config = dict(
    n_layer=16,
    d_model=384,
    n_head=6,
    n_kv_head=6,
    head_dim=64,
    d_mlp=1152,
    vocab_size=4096,
    activation='squared_relu',
    norm='rmsnorm',
    norm_place='pre',
    norm_eps=1e-05,
    positions='rope',
    rope_base=22000.0,
    rope_fraction=1.0,
    qk_norm=True,
    attn_scale=0.138,
    bias='none',
    tie_embeddings=True,
    parallel_block=False,
    extras=['attention sinks', 'value residuals', 'short convolutions', 'an embedding shortcut', 'capped logits'],
    init='uniform',
    init_std_qkv=0.0255,
    init_std_o=0.0,
    init_std_up=0.0255,
    init_std_down=0.0,
    init_mimetic=0.7,
    optimizer='ademamix',
    lr=0.00039,
    beta1=0.9,
    weight_decay=0.42,
    lr_head=0.0152,
    grad_clip=1.0,
    warmup_steps=291,
    schedule='wsd',
    decay_fraction=0.854,
    decay_shape='pow',
    final_lr_fraction=0.0,
    batch_tokens=65536,
    seq_len=512,
    doc_mask=True,
    train_tokens=456500000,
    steps=6966,
    dataset='wikipedia_en',
)
Each number is 50 + 15 x the weight over the matrix's rms, rounded and kept within 0 to 99. Layers, rows and columns count from 0.

# layer 13 attention output (transposed), 384x384, rms 0.0341, rows 294-319, columns 0-47
66 50 38 64 63 47 54 42 65 29 77 13 34 79 54 67 24 65 57 72 39 74 64 36 81 58 40 54 27 74 29 36 46 34 32 38 41 43 24 50 28 90 38 67 50 44 48 83
55 33 49 42 70 29 39 68 84 43 45 57 68 32 30 44 75 42 47 32 33 82 33 67 23 29 25 48 73 72 34 26 44 39 24 45 59 51 61 09 40 49 06 68 71 41 50 60
33 56 33 62 43 70 60 46 46 33 52 21 53 45 44 41 34 61 65 60 61 38 79 63 83 56 69 67 26 34 65 62 57 78 91 49 37 58 51 58 53 62 58 26 31 38 68 84
66 39 75 45 69 28 30 33 15 44 47 46 33 64 40 25 72 64 78 80 48 49 37 37 53 70 68 44 57 44 69 44 58 39 85 52 88 44 47 61 63 52 39 36 54 53 32 58
66 50 45 59 41 74 71 34 40 47 52 63 54 29 78 42 61 42 56 42 50 48 68 49 84 51 47 44 30 35 50 61 56 47 47 39 40 46 68 65 66 45 61 20 35 32 24 34
72 51 32 44 20 56 30 38 44 84 72 17 68 72 52 78 31 53 59 50 39 59 89 48 76 72 64 37 36 63 36 56 59 71 38 77 64 67 34 62 61 46 75 47 54 44 37 46
57 64 35 76 67 19 56 36 69 25 52 47 54 58 60 64 29 00 58 42 31 45 63 60 52 38 65 46 27 26 20 93 50 46 51 42 71 44 32 31 70 51 28 45 46 72 51 62
43 42 60 95 70 77 52 67 52 58 45 41 43 40 32 90 45 13 51 76 31 70 67 49 68 60 46 56 37 26 52 40 43 50 70 54 44 49 52 34 89 67 75 54 26 35 67 51
71 62 43 50 82 36 56 40 36 78 51 57 47 52 23 63 19 99 64 36 49 61 73 74 38 54 54 80 37 77 36 37 48 46 75 33 31 59 47 50 61 60 54 26 25 33 07 41
60 50 70 61 51 69 67 59 26 58 93 77 59 34 35 68 57 13 79 37 71 74 86 54 57 50 64 34 25 39 62 50 42 56 81 41 88 70 34 70 74 61 42 73 31 58 48 58
29 55 51 32 61 48 57 49 46 69 43 50 40 47 13 51 56 27 50 70 55 16 30 30 90 27 50 69 25 37 45 24 84 44 46 50 50 48 64 54 38 48 82 68 74 65 49 80
69 45 40 54 33 43 41 55 23 71 53 34 48 63 47 91 77 81 36 86 36 11 80 60 55 38 23 49 37 37 68 26 76 46 36 68 69 40 44 39 66 81 69 41 45 54 27 30
64 46 42 54 63 39 44 22 67 46 46 63 48 55 75 63 64 95 43 54 44 50 27 56 35 64 69 73 74 37 30 49 65 59 25 54 49 76 58 46 23 37 42 53 52 50 48 27
41 33 51 64 56 63 51 74 59 29 53 70 51 46 28 51 38 32 47 38 62 62 60 53 45 68 34 52 51 54 50 61 59 65 56 42 45 81 77 58 75 59 55 59 63 54 58 46
62 47 52 33 39 59 43 35 28 49 53 30 43 29 78 43 76 45 66 36 31 42 78 31 82 60 66 35 37 34 51 56 94 53 38 14 70 45 42 21 25 07 33 48 27 67 23 64
39 59 35 28 67 50 52 30 39 67 69 50 62 27 56 36 47 41 44 26 61 27 51 46 62 29 43 38 65 39 26 49 16 46 28 57 50 50 43 71 39 52 46 39 59 46 42 67
34 44 49 51 52 50 20 59 54 33 35 21 29 69 49 38 52 30 60 99 42 35 85 33 71 64 48 33 40 07 57 82 76 76 49 40 67 48 33 48 29 53 38 26 15 33 19 48
38 70 63 36 88 58 53 32 54 64 29 41 44 26 84 56 55 29 43 64 30 54 43 55 55 61 62 31 59 55 28 00 35 36 26 65 42 35 26 33 37 60 52 57 33 52 56 63
21 33 56 51 66 41 59 46 57 40 66 50 56 67 57 24 58 25 43 64 56 30 75 51 69 71 42 45 18 19 42 50 13 71 61 51 46 67 70 45 41 54 36 35 70 42 58 47
50 35 40 37 70 56 34 61 28 47 40 35 37 58 23 53 58 50 65 59 40 71 33 71 63 32 50 01 39 40 38 51 52 56 39 55 35 36 62 49 67 27 27 36 63 55 53 50
73 35 56 37 47 36 43 57 48 39 62 63 23 64 64 64 48 11 64 67 77 57 44 22 80 27 36 50 11 35 47 29 16 36 34 12 78 43 34 37 20 45 44 51 39 44 33 69
43 50 65 75 56 50 26 65 55 60 83 62 42 53 21 42 59 44 75 37 66 21 27 32 40 53 41 33 34 69 29 57 29 56 52 44 78 38 47 47 50 45 43 59 55 33 64 49
63 45 62 52 95 29 50 76 50 28 49 48 45 75 29 36 55 33 39 40 44 33 58 60 49 56 40 60 42 58 58 56 26 52 59 45 44 63 42 52 49 76 75 47 56 51 30 31
39 50 57 53 35 55 64 55 67 73 73 65 58 59 38 02 24 93 30 60 50 55 48 45 70 52 68 61 60 34 32 35 48 43 38 12 45 39 64 28 54 39 36 34 54 57 37 59
30 60 62 78 81 27 42 36 55 54 49 64 25 33 45 13 62 27 44 46 47 55 46 57 39 37 50 69 73 52 46 57 32 52 54 59 18 57 45 60 57 50 49 60 39 65 36 35
47 73 47 34 73 61 36 59 32 32 43 31 54 52 92 39 51 23 61 52 74 51 18 31 61 46 71 62 57 53 41 49 50 57 62 71 23 46 49 14 66 73 41 47 37 37 42 67
# layer 13 attention value, 384x384, rms 0.0363, rows 295-319, columns 0-47
40 40 40 60 39 48 48 30 28 58 55 69 52 68 86 79 30 61 38 43 81 47 58 42 48 34 65 46 51 61 65 72 60 48 72 63 42 57 27 45 54 54 72 43 38 53 49 55
43 59 64 30 50 51 42 79 45 65 39 60 54 41 46 70 35 45 32 41 38 51 31 41 48 40 40 31 47 46 15 37 57 46 20 27 41 40 49 47 62 48 44 39 49 40 21 63
58 33 53 57 52 38 68 65 69 41 75 54 40 49 55 80 14 52 49 25 59 37 93 40 53 31 34 45 09 73 18 39 33 29 37 59 10 52 24 37 57 43 56 73 53 35 33 41
62 45 43 60 41 29 41 78 45 59 58 43 67 71 38 58 31 46 25 56 32 62 35 58 43 53 64 58 60 40 43 47 42 48 50 62 90 75 61 47 46 50 35 62 70 68 57 58
50 33 41 36 60 67 49 09 51 48 24 68 57 38 50 59 58 45 70 44 36 56 73 38 42 63 54 65 51 91 41 29 38 72 54 52 36 33 41 61 44 48 40 62 63 58 31 37
36 39 64 23 44 58 44 64 43 79 62 54 46 51 34 44 75 42 39 42 38 51 05 43 50 46 30 53 48 43 65 20 55 40 43 44 55 84 63 65 42 27 48 65 54 54 30 39
39 38 37 80 60 54 74 76 54 62 60 60 42 53 01 80 55 57 61 65 31 72 54 48 48 41 55 57 39 42 63 65 39 61 83 60 36 63 56 45 76 59 76 56 46 53 85 68
55 37 57 83 52 82 53 64 48 24 62 49 47 57 69 35 62 68 67 74 44 51 62 40 62 44 54 49 66 41 31 53 27 43 42 45 42 32 43 48 55 57 60 70 43 59 64 62
77 44 57 39 53 37 20 24 68 79 52 32 52 57 47 54 65 45 26 47 46 59 33 61 36 82 19 36 57 55 52 46 57 87 46 57 33 43 66 42 35 50 45 47 52 51 66 43
71 45 52 63 61 52 35 41 68 60 60 62 42 69 70 58 48 55 46 53 42 49 55 65 66 61 63 66 50 52 55 58 38 46 53 80 77 53 61 64 44 77 30 41 40 44 48 39
33 25 51 49 61 73 47 64 82 45 58 48 57 13 77 39 44 47 39 58 22 64 51 38 93 52 51 46 60 65 56 63 54 31 41 49 40 58 56 52 44 52 45 43 49 58 53 62
27 44 68 62 75 36 44 18 88 29 42 81 55 55 85 87 56 46 57 52 65 44 45 40 57 41 58 51 46 42 45 62 52 66 33 60 48 56 54 32 72 56 49 65 31 56 85 58
57 22 68 17 58 21 86 59 75 40 59 78 45 82 52 63 59 51 48 43 28 74 80 28 65 81 59 61 37 41 45 58 54 13 96 59 52 69 53 70 47 46 51 44 49 67 33 66
55 44 67 52 65 40 62 52 56 28 58 76 50 62 32 49 43 41 51 51 33 32 28 33 40 40 46 33 28 56 45 63 41 32 65 45 45 34 53 57 66 72 66 30 40 50 48 36
53 44 70 82 33 46 49 63 47 63 54 63 44 64 54 46 65 46 40 45 42 73 23 58 48 60 41 50 23 56 59 66 63 31 56 43 61 38 48 54 52 31 58 36 52 34 17 38
44 59 44 48 48 48 47 86 34 58 72 79 61 66 47 68 58 48 42 44 28 36 08 54 44 34 57 55 63 64 53 46 32 28 32 54 42 39 61 51 46 34 51 67 76 40 51 47
43 46 42 50 33 34 60 50 47 32 64 29 61 72 38 49 51 35 24 41 35 48 45 55 45 61 71 60 55 65 69 71 50 69 62 48 61 36 67 54 38 41 54 40 69 65 49 50
79 63 56 40 42 46 78 67 35 58 39 36 49 52 29 46 52 59 58 38 40 47 33 65 46 48 37 56 41 57 52 68 50 48 42 58 55 45 40 42 45 49 64 43 41 39 28 55
41 51 44 68 40 25 61 67 56 64 52 48 64 46 56 50 42 54 58 35 40 23 30 11 43 63 48 68 28 66 56 61 40 33 43 50 40 75 42 49 38 52 49 55 40 45 30 57
64 79 55 66 55 46 35 69 63 52 60 70 63 44 63 42 28 43 41 31 61 39 38 84 17 65 32 78 58 38 43 35 71 49 69 67 49 53 43 37 41 55 49 56 53 36 65 43
19 31 48 56 50 42 64 30 63 49 49 54 45 49 33 42 67 49 47 47 48 60 40 60 44 30 47 32 39 40 33 56 54 47 23 33 42 37 33 74 74 32 56 20 46 47 56 45
46 49 33 51 28 59 66 14 39 85 52 36 28 50 64 45 66 58 55 60 34 59 39 25 54 45 55 17 57 29 50 32 49 50 49 45 63 43 44 67 31 34 51 40 39 38 32 54
42 43 46 51 62 63 53 41 48 29 33 36 46 71 39 59 85 56 77 60 66 38 51 59 46 48 34 31 53 44 69 58 40 54 48 59 53 69 53 63 39 50 48 46 33 38 32 49
57 53 49 29 36 52 54 73 72 41 66 23 69 58 52 64 43 60 37 51 38 44 65 63 31 63 32 34 13 42 56 43 57 51 54 55 72 69 62 59 39 69 68 24 28 54 40 53
69 36 59 70 59 49 52 38 91 37 40 59 39 41 25 74 58 33 25 49 51 56 60 60 30 50 28 45 76 43 59 51 63 99 76 42 51 70 51 41 57 40 35 50 58 62 65 43
# layer 13 attention query, 384x384, rms 0.0386, rows 320-366, columns 0-47
10 56 85 38 34 27 54 21 69 37 55 78 71 30 17 64 59 18 32 39 39 65 40 48 49 65 48 72 41 48 48 54 69 55 28 62 62 39 48 82 50 71 27 58 28 24 24 47
63 67 64 44 54 66 47 56 29 58 38 55 52 44 60 55 52 36 34 52 58 21 45 68 44 22 36 79 45 60 39 31 65 50 36 57 51 45 52 68 53 59 47 45 57 76 56 36
33 25 58 42 36 48 42 55 64 44 64 50 64 60 34 24 49 51 38 43 51 48 56 24 80 43 57 61 36 19 29 36 52 55 35 50 85 41 44 52 53 42 37 61 31 45 41 79
26 23 72 37 62 49 46 62 46 23 40 74 44 46 53 47 42 69 24 57 30 93 38 44 78 37 72 52 54 43 87 33 72 66 37 53 52 30 47 43 44 60 40 56 57 59 56 28
07 49 32 74 45 44 67 48 60 28 57 53 78 33 25 56 24 48 40 35 27 70 62 40 57 60 62 53 34 48 84 44 52 51 52 60 47 33 47 65 34 64 30 46 36 64 39 38
68 56 44 69 46 48 61 73 54 75 20 48 62 66 50 49 56 21 78 57 62 56 30 51 27 68 38 61 36 81 71 80 69 68 37 53 34 57 46 60 56 59 44 57 94 67 75 57
54 61 52 47 51 53 39 62 30 67 48 45 62 40 79 39 71 25 29 56 48 54 52 45 69 25 29 43 93 45 84 37 47 22 47 46 47 42 68 39 75 55 49 42 57 75 44 54
78 64 51 70 40 62 38 43 70 80 26 40 57 54 69 29 51 52 65 43 48 35 49 62 37 55 47 46 62 68 58 80 37 31 44 39 32 57 65 52 21 89 43 26 57 79 76 64
68 37 31 38 62 40 27 42 41 57 27 44 00 70 31 36 57 54 39 77 49 55 36 58 83 28 69 40 72 66 34 50 46 64 48 52 42 46 33 50 58 60 65 50 51 41 63 53
43 32 66 58 53 56 50 24 35 24 50 40 53 58 64 50 89 46 25 43 45 68 39 49 65 67 40 75 39 30 48 32 40 29 49 56 67 56 48 39 35 71 31 43 14 54 35 41
41 54 69 45 67 15 25 26 21 34 63 59 21 82 48 70 37 53 39 56 46 59 52 53 49 43 84 43 81 47 35 15 64 36 64 42 49 38 56 47 61 48 49 44 29 46 47 40
66 11 43 53 28 55 58 42 25 37 67 58 44 35 68 57 44 45 42 49 37 33 52 37 56 52 38 46 50 23 47 56 35 38 65 68 64 76 64 33 33 50 67 28 39 51 31 23
48 45 52 74 43 64 63 72 67 49 32 50 56 76 51 55 56 44 70 31 59 43 40 49 37 59 49 47 80 81 37 92 60 53 65 55 24 45 45 60 57 45 72 41 42 53 61 66
29 49 43 10 62 52 14 50 55 31 46 39 34 58 42 33 37 53 16 90 59 53 68 79 74 32 58 49 80 61 22 27 58 56 61 29 73 30 39 33 45 38 43 41 50 43 49 45
53 57 36 73 26 69 57 48 78 59 41 37 68 33 60 61 55 38 78 59 48 33 50 26 08 61 50 51 31 35 64 66 48 64 44 76 22 58 69 52 39 52 51 32 28 65 65 74
48 37 36 48 59 47 36 44 67 65 34 45 65 67 46 54 43 48 36 44 38 48 55 60 79 61 48 66 60 53 60 58 60 78 76 47 55 37 46 71 66 39 62 61 46 59 55 63
32 55 66 51 73 48 37 82 75 36 47 47 40 63 52 54 67 65 51 58 65 48 77 47 57 41 91 39 99 65 40 46 56 35 62 47 46 36 29 41 61 56 47 53 53 45 66 69
84 61 44 30 48 59 40 33 30 47 71 45 46 66 67 69 53 26 55 85 48 68 59 67 44 27 50 64 45 37 41 54 41 45 64 37 56 51 56 34 28 51 54 32 32 51 62 44
72 45 17 41 46 37 57 54 38 51 53 66 48 53 79 57 40 65 44 33 50 36 54 36 46 57 64 69 26 58 47 20 71 61 39 56 36 50 53 37 26 58 47 54 31 64 31 40
42 38 80 63 64 13 59 26 38 68 51 65 41 54 28 45 55 67 34 36 53 45 59 47 80 42 65 50 50 59 72 42 51 42 44 43 64 65 45 67 56 53 52 45 70 46 50 54
59 44 24 72 29 57 93 47 46 51 69 39 48 63 22 55 34 57 61 53 45 32 41 20 37 62 34 56 42 48 38 61 33 59 51 81 60 52 62 29 42 33 68 27 53 41 37 40
44 43 54 66 50 70 47 66 25 54 45 38 55 43 47 50 33 67 57 38 31 34 51 58 69 41 64 44 72 77 87 55 45 64 63 29 32 47 46 83 28 28 52 47 71 67 74 57
49 45 53 40 70 47 74 50 31 70 43 58 62 45 39 32 37 68 72 64 40 42 56 67 49 21 31 37 41 63 32 45 66 23 59 34 54 43 31 69 34 47 67 69 72 31 46 70
65 45 55 29 30 58 49 35 46 37 46 42 66 62 80 32 66 52 52 57 53 54 33 39 66 27 70 37 31 66 53 64 37 68 52 57 71 72 61 73 57 72 57 40 43 60 69 64
39 50 26 31 46 49 58 52 32 55 43 50 90 67 15 38 44 61 48 21 31 60 58 56 60 63 65 54 35 23 55 33 29 45 54 34 04 24 82 34 56 59 43 79 69 41 36 50
42 60 74 46 30 65 68 36 50 42 61 39 48 63 43 64 66 17 38 67 41 66 54 73 26 55 48 47 62 51 21 43 69 54 53 35 45 53 38 50 44 71 65 56 52 29 75 47
95 53 16 53 49 26 51 64 53 55 42 54 43 38 40 41 42 51 54 90 65 46 63 58 29 54 29 45 34 37 29 55 32 31 36 74 68 64 59 24 40 60 48 58 36 30 48 44
50 45 28 64 51 55 34 53 51 54 46 52 41 48 29 44 44 73 60 36 34 28 52 26 58 49 56 37 47 73 70 39 42 59 43 53 57 51 66 42 45 36 65 53 45 63 45 43
27 44 55 59 56 35 45 41 60 32 30 57 51 59 41 68 53 78 47 54 66 48 63 59 35 61 43 41 42 68 70 60 71 54 66 35 24 59 40 76 67 45 49 45 53 53 61 48
50 54 59 46 62 39 12 37 65 32 55 44 36 39 58 34 60 36 47 56 94 71 62 68 51 30 37 62 43 50 51 53 36 51 41 47 42 56 63 60 48 69 40 39 33 14 40 43
26 58 37 45 44 45 68 59 30 51 41 32 56 36 53 51 31 33 54 58 20 36 48 67 11 47 66 41 46 46 67 51 47 43 68 66 37 32 87 51 37 54 44 16 39 54 45 34
56 44 45 68 58 45 54 65 73 53 51 49 38 34 44 48 58 68 55 26 45 43 42 32 39 53 58 56 50 49 60 23 53 41 51 40 48 44 62 31 52 43 53 49 61 49 20 39
45 39 14 88 57 74 42 79 44 47 51 53 57 28 33 49 24 59 29 60 43 36 30 45 68 64 42 68 32 69 55 59 44 70 44 48 44 36 40 64 40 33 47 45 65 49 35 20
46 26 35 52 51 63 48 59 59 32 41 53 42 71 73 50 52 40 58 64 57 46 45 73 45 51 21 47 58 51 30 42 40 70 45 42 57 63 54 41 62 68 51 65 59 47 60 41
22 37 51 57 48 37 54 49 51 80 27 51 67 52 63 51 52 26 22 61 33 74 45 37 46 53 62 75 06 49 38 55 62 26 55 65 80 56 36 70 56 92 50 40 17 46 48 53
55 27 46 63 53 50 43 66 59 57 44 53 46 43 61 20 59 40 78 58 67 50 57 33 28 45 85 11 63 45 62 34 52 53 42 67 48 53 55 37 18 55 49 66 48 79 55 52
66 08 24 55 57 33 60 52 22 29 44 28 85 61 42 46 63 00 38 78 12 69 43 59 27 34 63 48 47 62 56 57 64 35 54 75 42 45 68 64 25 50 16 71 30 36 55 40
53 65 35 22 44 41 53 42 69 53 66 21 67 43 30 71 48 32 57 59 40 41 50 51 53 48 55 73 56 59 53 53 48 28 41 53 40 73 63 48 36 50 31 55 45 58 42 37
49 50 63 77 51 46 22 27 17 68 57 79 35 54 64 46 39 63 44 53 71 52 19 56 81 19 56 33 44 49 60 70 50 50 59 53 50 95 58 43 42 53 59 30 25 39 67 74
76 30 41 00 60 40 42 62 41 51 41 42 56 47 33 71 33 44 27 73 64 70 17 37 64 45 55 45 25 34 29 54 39 45 64 46 60 65 63 38 45 21 32 70 54 66 61 50
46 47 73 53 56 41 56 32 27 39 53 44 33 68 43 34 47 55 21 56 51 64 43 38 63 51 24 68 50 51 31 46 29 48 69 48 51 34 20 43 59 23 56 57 93 35 46 44
54 46 57 45 54 58 49 58 30 55 29 54 44 76 49 42 68 45 62 47 52 71 53 54 58 54 51 40 27 37 28 57 38 45 49 38 48 64 38 20 52 72 70 46 44 32 42 48
70 54 20 42 51 66 52 73 72 49 45 38 80 53 32 29 48 38 42 59 44 75 85 62 29 33 68 57 47 43 61 45 47 61 26 43 24 37 42 24 34 45 52 58 42 45 64 59
46 36 60 18 23 29 79 56 59 59 65 30 57 49 51 67 45 22 63 45 45 48 43 49 47 18 50 42 72 49 71 42 46 58 45 51 50 36 44 65 25 49 37 20 33 57 43 33
77 52 38 60 69 59 60 60 78 86 56 49 39 95 37 59 87 51 70 74 66 27 94 64 18 21 39 48 65 57 22 42 72 47 68 49 60 35 50 28 47 34 53 42 45 65 42 40
39 34 51 49 33 46 29 52 45 36 64 41 67 60 26 47 29 39 44 73 36 81 17 58 60 52 56 66 59 70 45 79 30 68 44 65 42 59 53 36 33 49 50 28 36 44 57 34
43 51 80 67 51 53 31 66 67 16 47 32 38 25 37 74 59 37 23 50 53 48 73 30 72 52 42 63 43 77 54 38 73 48 37 69 55 44 92 33 46 39 41 35 28 67 32 42
# layer 13 attention key, 384x384, rms 0.0383, rows 320-366, columns 0-47
24 41 49 48 55 23 37 50 56 37 44 65 66 52 48 34 78 39 46 35 50 67 77 33 58 45 41 51 06 45 35 35 52 73 38 40 63 41 28 53 59 45 55 55 57 31 31 40
80 60 23 60 52 49 22 33 57 64 72 57 93 49 41 30 39 35 59 57 43 22 46 44 52 67 50 49 50 40 82 36 59 60 45 18 52 42 59 36 19 39 46 81 29 46 72 65
36 53 59 62 52 22 47 23 51 21 49 47 36 58 19 28 31 40 20 46 47 49 50 44 35 43 57 70 55 59 66 70 99 56 25 37 78 46 50 56 37 49 65 17 52 60 32 52
45 53 59 43 69 30 48 12 51 57 36 53 56 54 69 44 27 27 51 56 62 77 38 83 49 70 57 63 61 54 48 56 90 70 47 61 33 72 19 49 48 38 61 44 31 46 41 45
41 73 41 56 36 49 51 19 32 47 34 40 96 76 66 46 70 39 49 47 67 41 68 45 42 43 53 34 54 54 71 67 40 35 54 56 36 72 46 30 64 31 41 69 28 75 50 55
45 48 37 58 42 21 53 46 77 39 43 53 61 33 55 44 41 30 70 68 78 11 47 46 17 27 51 56 44 45 80 52 38 31 44 34 58 37 70 45 49 69 40 99 32 63 60 61
83 55 62 54 70 62 44 46 63 53 67 37 80 57 63 50 19 26 50 59 46 53 54 58 53 79 67 71 60 37 47 47 91 57 48 85 38 83 47 46 49 67 52 55 38 27 41 58
87 69 39 61 41 74 59 65 35 67 48 42 61 41 68 67 32 52 72 62 56 37 55 68 53 35 64 27 59 34 37 56 29 66 65 35 22 57 44 24 45 44 37 37 56 62 68 57
61 53 48 58 48 37 46 33 27 59 54 43 45 60 65 60 60 61 72 42 31 43 21 68 83 53 37 56 61 60 56 42 70 44 42 90 43 58 01 60 32 66 64 39 50 52 55 31
37 55 53 51 47 40 56 24 45 44 67 33 71 57 72 67 59 53 40 36 54 43 46 43 62 56 40 19 51 65 50 69 83 57 67 49 43 57 22 34 49 45 39 30 59 65 72 47
37 28 66 57 78 55 55 47 29 68 18 54 51 74 55 48 72 54 33 38 25 41 50 49 64 28 53 20 40 75 39 43 47 59 61 53 72 66 34 41 65 21 70 67 52 36 47 48
64 50 50 41 43 38 43 59 51 47 64 31 52 32 55 45 33 37 32 55 50 44 46 55 47 48 41 49 50 49 25 64 34 23 43 42 64 52 69 35 44 49 59 66 51 70 51 57
72 31 52 51 43 82 41 51 20 37 45 45 33 53 51 66 87 65 51 29 50 47 57 47 60 56 29 23 47 25 30 85 44 60 36 73 46 67 71 61 34 47 66 63 58 55 46 43
66 60 44 46 48 60 57 45 63 45 48 55 21 48 66 49 62 57 34 37 42 65 58 42 38 42 54 42 68 50 39 46 65 55 78 45 32 54 03 30 40 29 73 31 56 60 44 49
29 68 53 32 40 42 56 62 46 45 66 36 70 27 43 67 44 35 63 73 57 69 57 49 35 71 36 49 47 33 44 59 51 68 42 61 31 46 64 58 47 65 28 31 60 40 44 54
39 46 55 68 49 55 57 44 60 33 53 53 25 51 46 57 64 45 49 63 33 51 41 43 60 61 58 37 60 35 61 40 81 91 54 63 43 62 43 52 42 42 80 48 40 56 51 44
21 51 69 52 62 53 50 41 57 59 56 33 31 64 25 52 48 45 52 45 52 25 69 59 65 23 70 50 53 31 44 51 57 59 29 46 47 68 31 71 52 43 59 43 54 60 49 59
61 69 46 47 58 54 41 64 20 57 25 62 66 55 24 57 14 39 54 74 55 47 66 36 36 41 39 30 53 37 58 62 37 32 61 09 55 44 58 23 35 35 38 42 26 46 47 59
50 70 52 41 34 42 51 52 44 34 69 55 60 54 56 82 46 51 49 75 26 49 43 57 52 73 72 42 52 38 56 20 45 73 29 66 41 51 44 72 55 67 58 24 54 49 53 39
42 54 46 51 80 60 47 36 28 64 60 70 48 54 53 26 28 75 47 21 58 41 53 53 64 48 54 62 51 76 57 25 44 67 28 42 64 73 36 54 65 40 60 70 48 54 64 51
26 56 32 44 43 42 59 29 42 26 71 37 34 53 44 33 42 61 50 64 63 66 37 53 45 67 55 78 65 59 57 48 77 58 61 68 16 35 45 41 17 70 71 59 41 36 54 74
36 42 53 53 54 54 88 45 64 63 66 63 28 70 70 77 78 72 44 36 43 40 40 52 42 26 47 54 51 49 43 51 33 43 59 32 62 76 35 57 48 26 75 51 40 74 62 49
52 53 66 31 45 55 38 54 54 62 97 47 36 55 43 41 48 61 46 60 35 35 50 78 55 45 37 47 40 97 23 43 38 40 31 73 77 39 30 59 42 41 61 27 29 23 62 44
57 29 58 60 43 38 53 47 54 69 75 45 47 57 51 44 62 50 28 57 84 26 39 47 33 31 33 34 41 42 18 58 61 59 68 47 60 68 69 58 58 39 42 71 45 41 63 72
63 64 55 35 75 61 60 83 41 75 47 47 46 54 41 59 58 64 66 24 50 44 56 39 67 50 41 35 55 46 29 46 00 43 55 37 33 61 49 32 74 38 52 89 82 71 54 52
81 63 27 56 18 51 55 41 62 52 34 37 45 72 51 52 40 51 42 63 52 66 48 55 32 34 60 71 51 35 64 50 76 52 44 38 60 45 61 41 18 44 55 31 28 51 17 70
53 61 31 27 45 32 36 53 28 26 68 55 51 27 43 28 34 49 56 66 59 55 54 73 42 57 57 37 46 56 66 53 58 37 60 69 44 38 29 45 42 48 45 57 39 17 46 66
40 41 41 48 68 46 43 54 54 45 58 39 24 54 36 61 34 64 50 28 40 46 36 43 55 46 43 61 50 53 53 47 47 43 39 36 53 51 33 54 58 41 75 48 32 67 60 53
40 50 57 38 48 35 69 60 77 61 52 68 64 49 59 88 84 55 46 54 54 28 49 62 40 78 67 82 75 63 13 43 68 57 16 61 48 46 71 57 75 56 37 42 51 60 47 36
58 69 53 66 09 43 38 52 46 52 58 42 66 41 31 30 29 26 48 30 51 82 61 45 51 58 17 23 61 50 46 48 60 40 56 51 25 30 55 33 65 60 25 71 65 31 41 43
32 86 46 35 48 55 38 60 44 45 58 64 32 47 53 67 38 47 43 65 52 50 63 68 34 71 27 45 50 40 53 59 53 52 54 24 57 07 48 47 48 49 43 47 44 57 42 57
41 53 70 63 71 62 51 45 66 25 71 56 56 32 42 54 57 77 42 25 23 26 40 19 45 55 37 57 35 64 53 00 35 50 29 35 46 64 24 58 49 57 68 48 54 69 54 23
51 23 35 29 79 44 45 51 56 46 72 39 60 55 65 72 73 43 31 42 51 36 31 35 46 56 47 40 17 72 57 44 22 63 29 46 56 78 52 54 46 54 46 60 28 68 44 36
25 11 39 60 31 42 72 30 67 52 32 56 61 27 55 60 67 63 66 62 32 56 71 54 65 22 32 51 74 57 50 73 22 50 72 48 21 33 35 36 52 73 14 43 60 34 49 64
72 32 40 75 57 62 25 21 41 39 32 69 57 45 59 59 69 63 42 62 42 52 33 75 74 67 45 85 71 53 86 63 64 33 56 54 81 62 27 45 63 34 52 37 51 61 83 70
43 64 56 57 76 45 43 59 49 56 75 66 43 60 75 62 52 51 57 56 52 36 49 57 50 69 61 22 22 24 15 35 21 28 53 65 49 75 10 57 21 44 49 56 58 64 45 60
55 49 36 54 67 65 51 56 45 36 44 44 51 34 37 26 38 60 42 40 61 60 56 63 52 60 57 49 57 53 77 66 76 61 51 45 54 27 53 47 40 49 58 57 45 45 34 86
48 42 58 32 80 54 54 44 54 55 25 51 46 52 48 48 51 85 60 52 41 34 59 64 55 53 57 63 69 51 60 54 62 39 52 34 57 54 37 61 74 44 81 59 38 66 46 76
67 99 44 39 29 39 41 46 44 32 51 74 67 41 62 38 42 61 46 27 57 48 44 29 57 86 32 36 59 70 46 52 70 77 20 60 49 58 29 02 53 61 55 79 39 46 79 33
61 57 60 30 77 42 24 42 51 57 59 73 20 55 38 62 59 62 46 54 82 50 54 72 55 42 57 63 24 37 35 49 62 53 68 63 27 68 58 71 48 26 79 78 47 70 52 52
59 39 50 69 35 40 43 29 37 46 67 62 47 59 44 57 55 40 37 60 64 62 47 55 26 40 18 48 62 54 33 82 60 41 58 54 32 41 64 34 29 36 29 59 36 34 39 45
54 81 54 56 21 54 40 65 51 48 70 45 93 32 16 38 29 41 47 56 42 62 46 52 45 55 56 40 46 47 53 52 67 50 36 39 31 43 28 23 73 94 30 51 68 54 39 31
35 79 57 47 57 53 46 51 59 43 52 50 67 42 24 44 28 40 45 62 40 37 43 74 38 63 51 46 45 63 88 02 74 06 73 31 47 44 39 42 60 56 59 37 36 54 40 71
38 73 34 47 44 39 46 49 26 52 38 33 34 38 55 68 32 64 46 41 48 60 41 56 57 42 29 50 54 29 51 38 74 40 78 25 42 31 30 53 53 29 56 43 50 57 57 69
26 57 40 71 72 27 47 61 67 55 59 68 38 30 71 50 41 44 51 65 41 50 63 46 58 60 31 56 51 52 36 50 40 70 66 53 32 54 35 42 23 36 69 03 22 31 41 76
58 76 39 51 40 51 32 52 41 26 57 40 57 47 51 28 39 58 23 34 52 61 35 66 42 51 45 65 69 43 34 60 52 48 33 44 55 83 53 40 55 22 48 67 31 52 50 42
44 55 58 64 42 58 31 43 28 46 31 58 69 65 33 65 44 63 36 60 37 49 32 52 78 47 41 59 57 64 92 76 63 69 69 48 32 39 50 61 61 57 35 10 31 62 72 37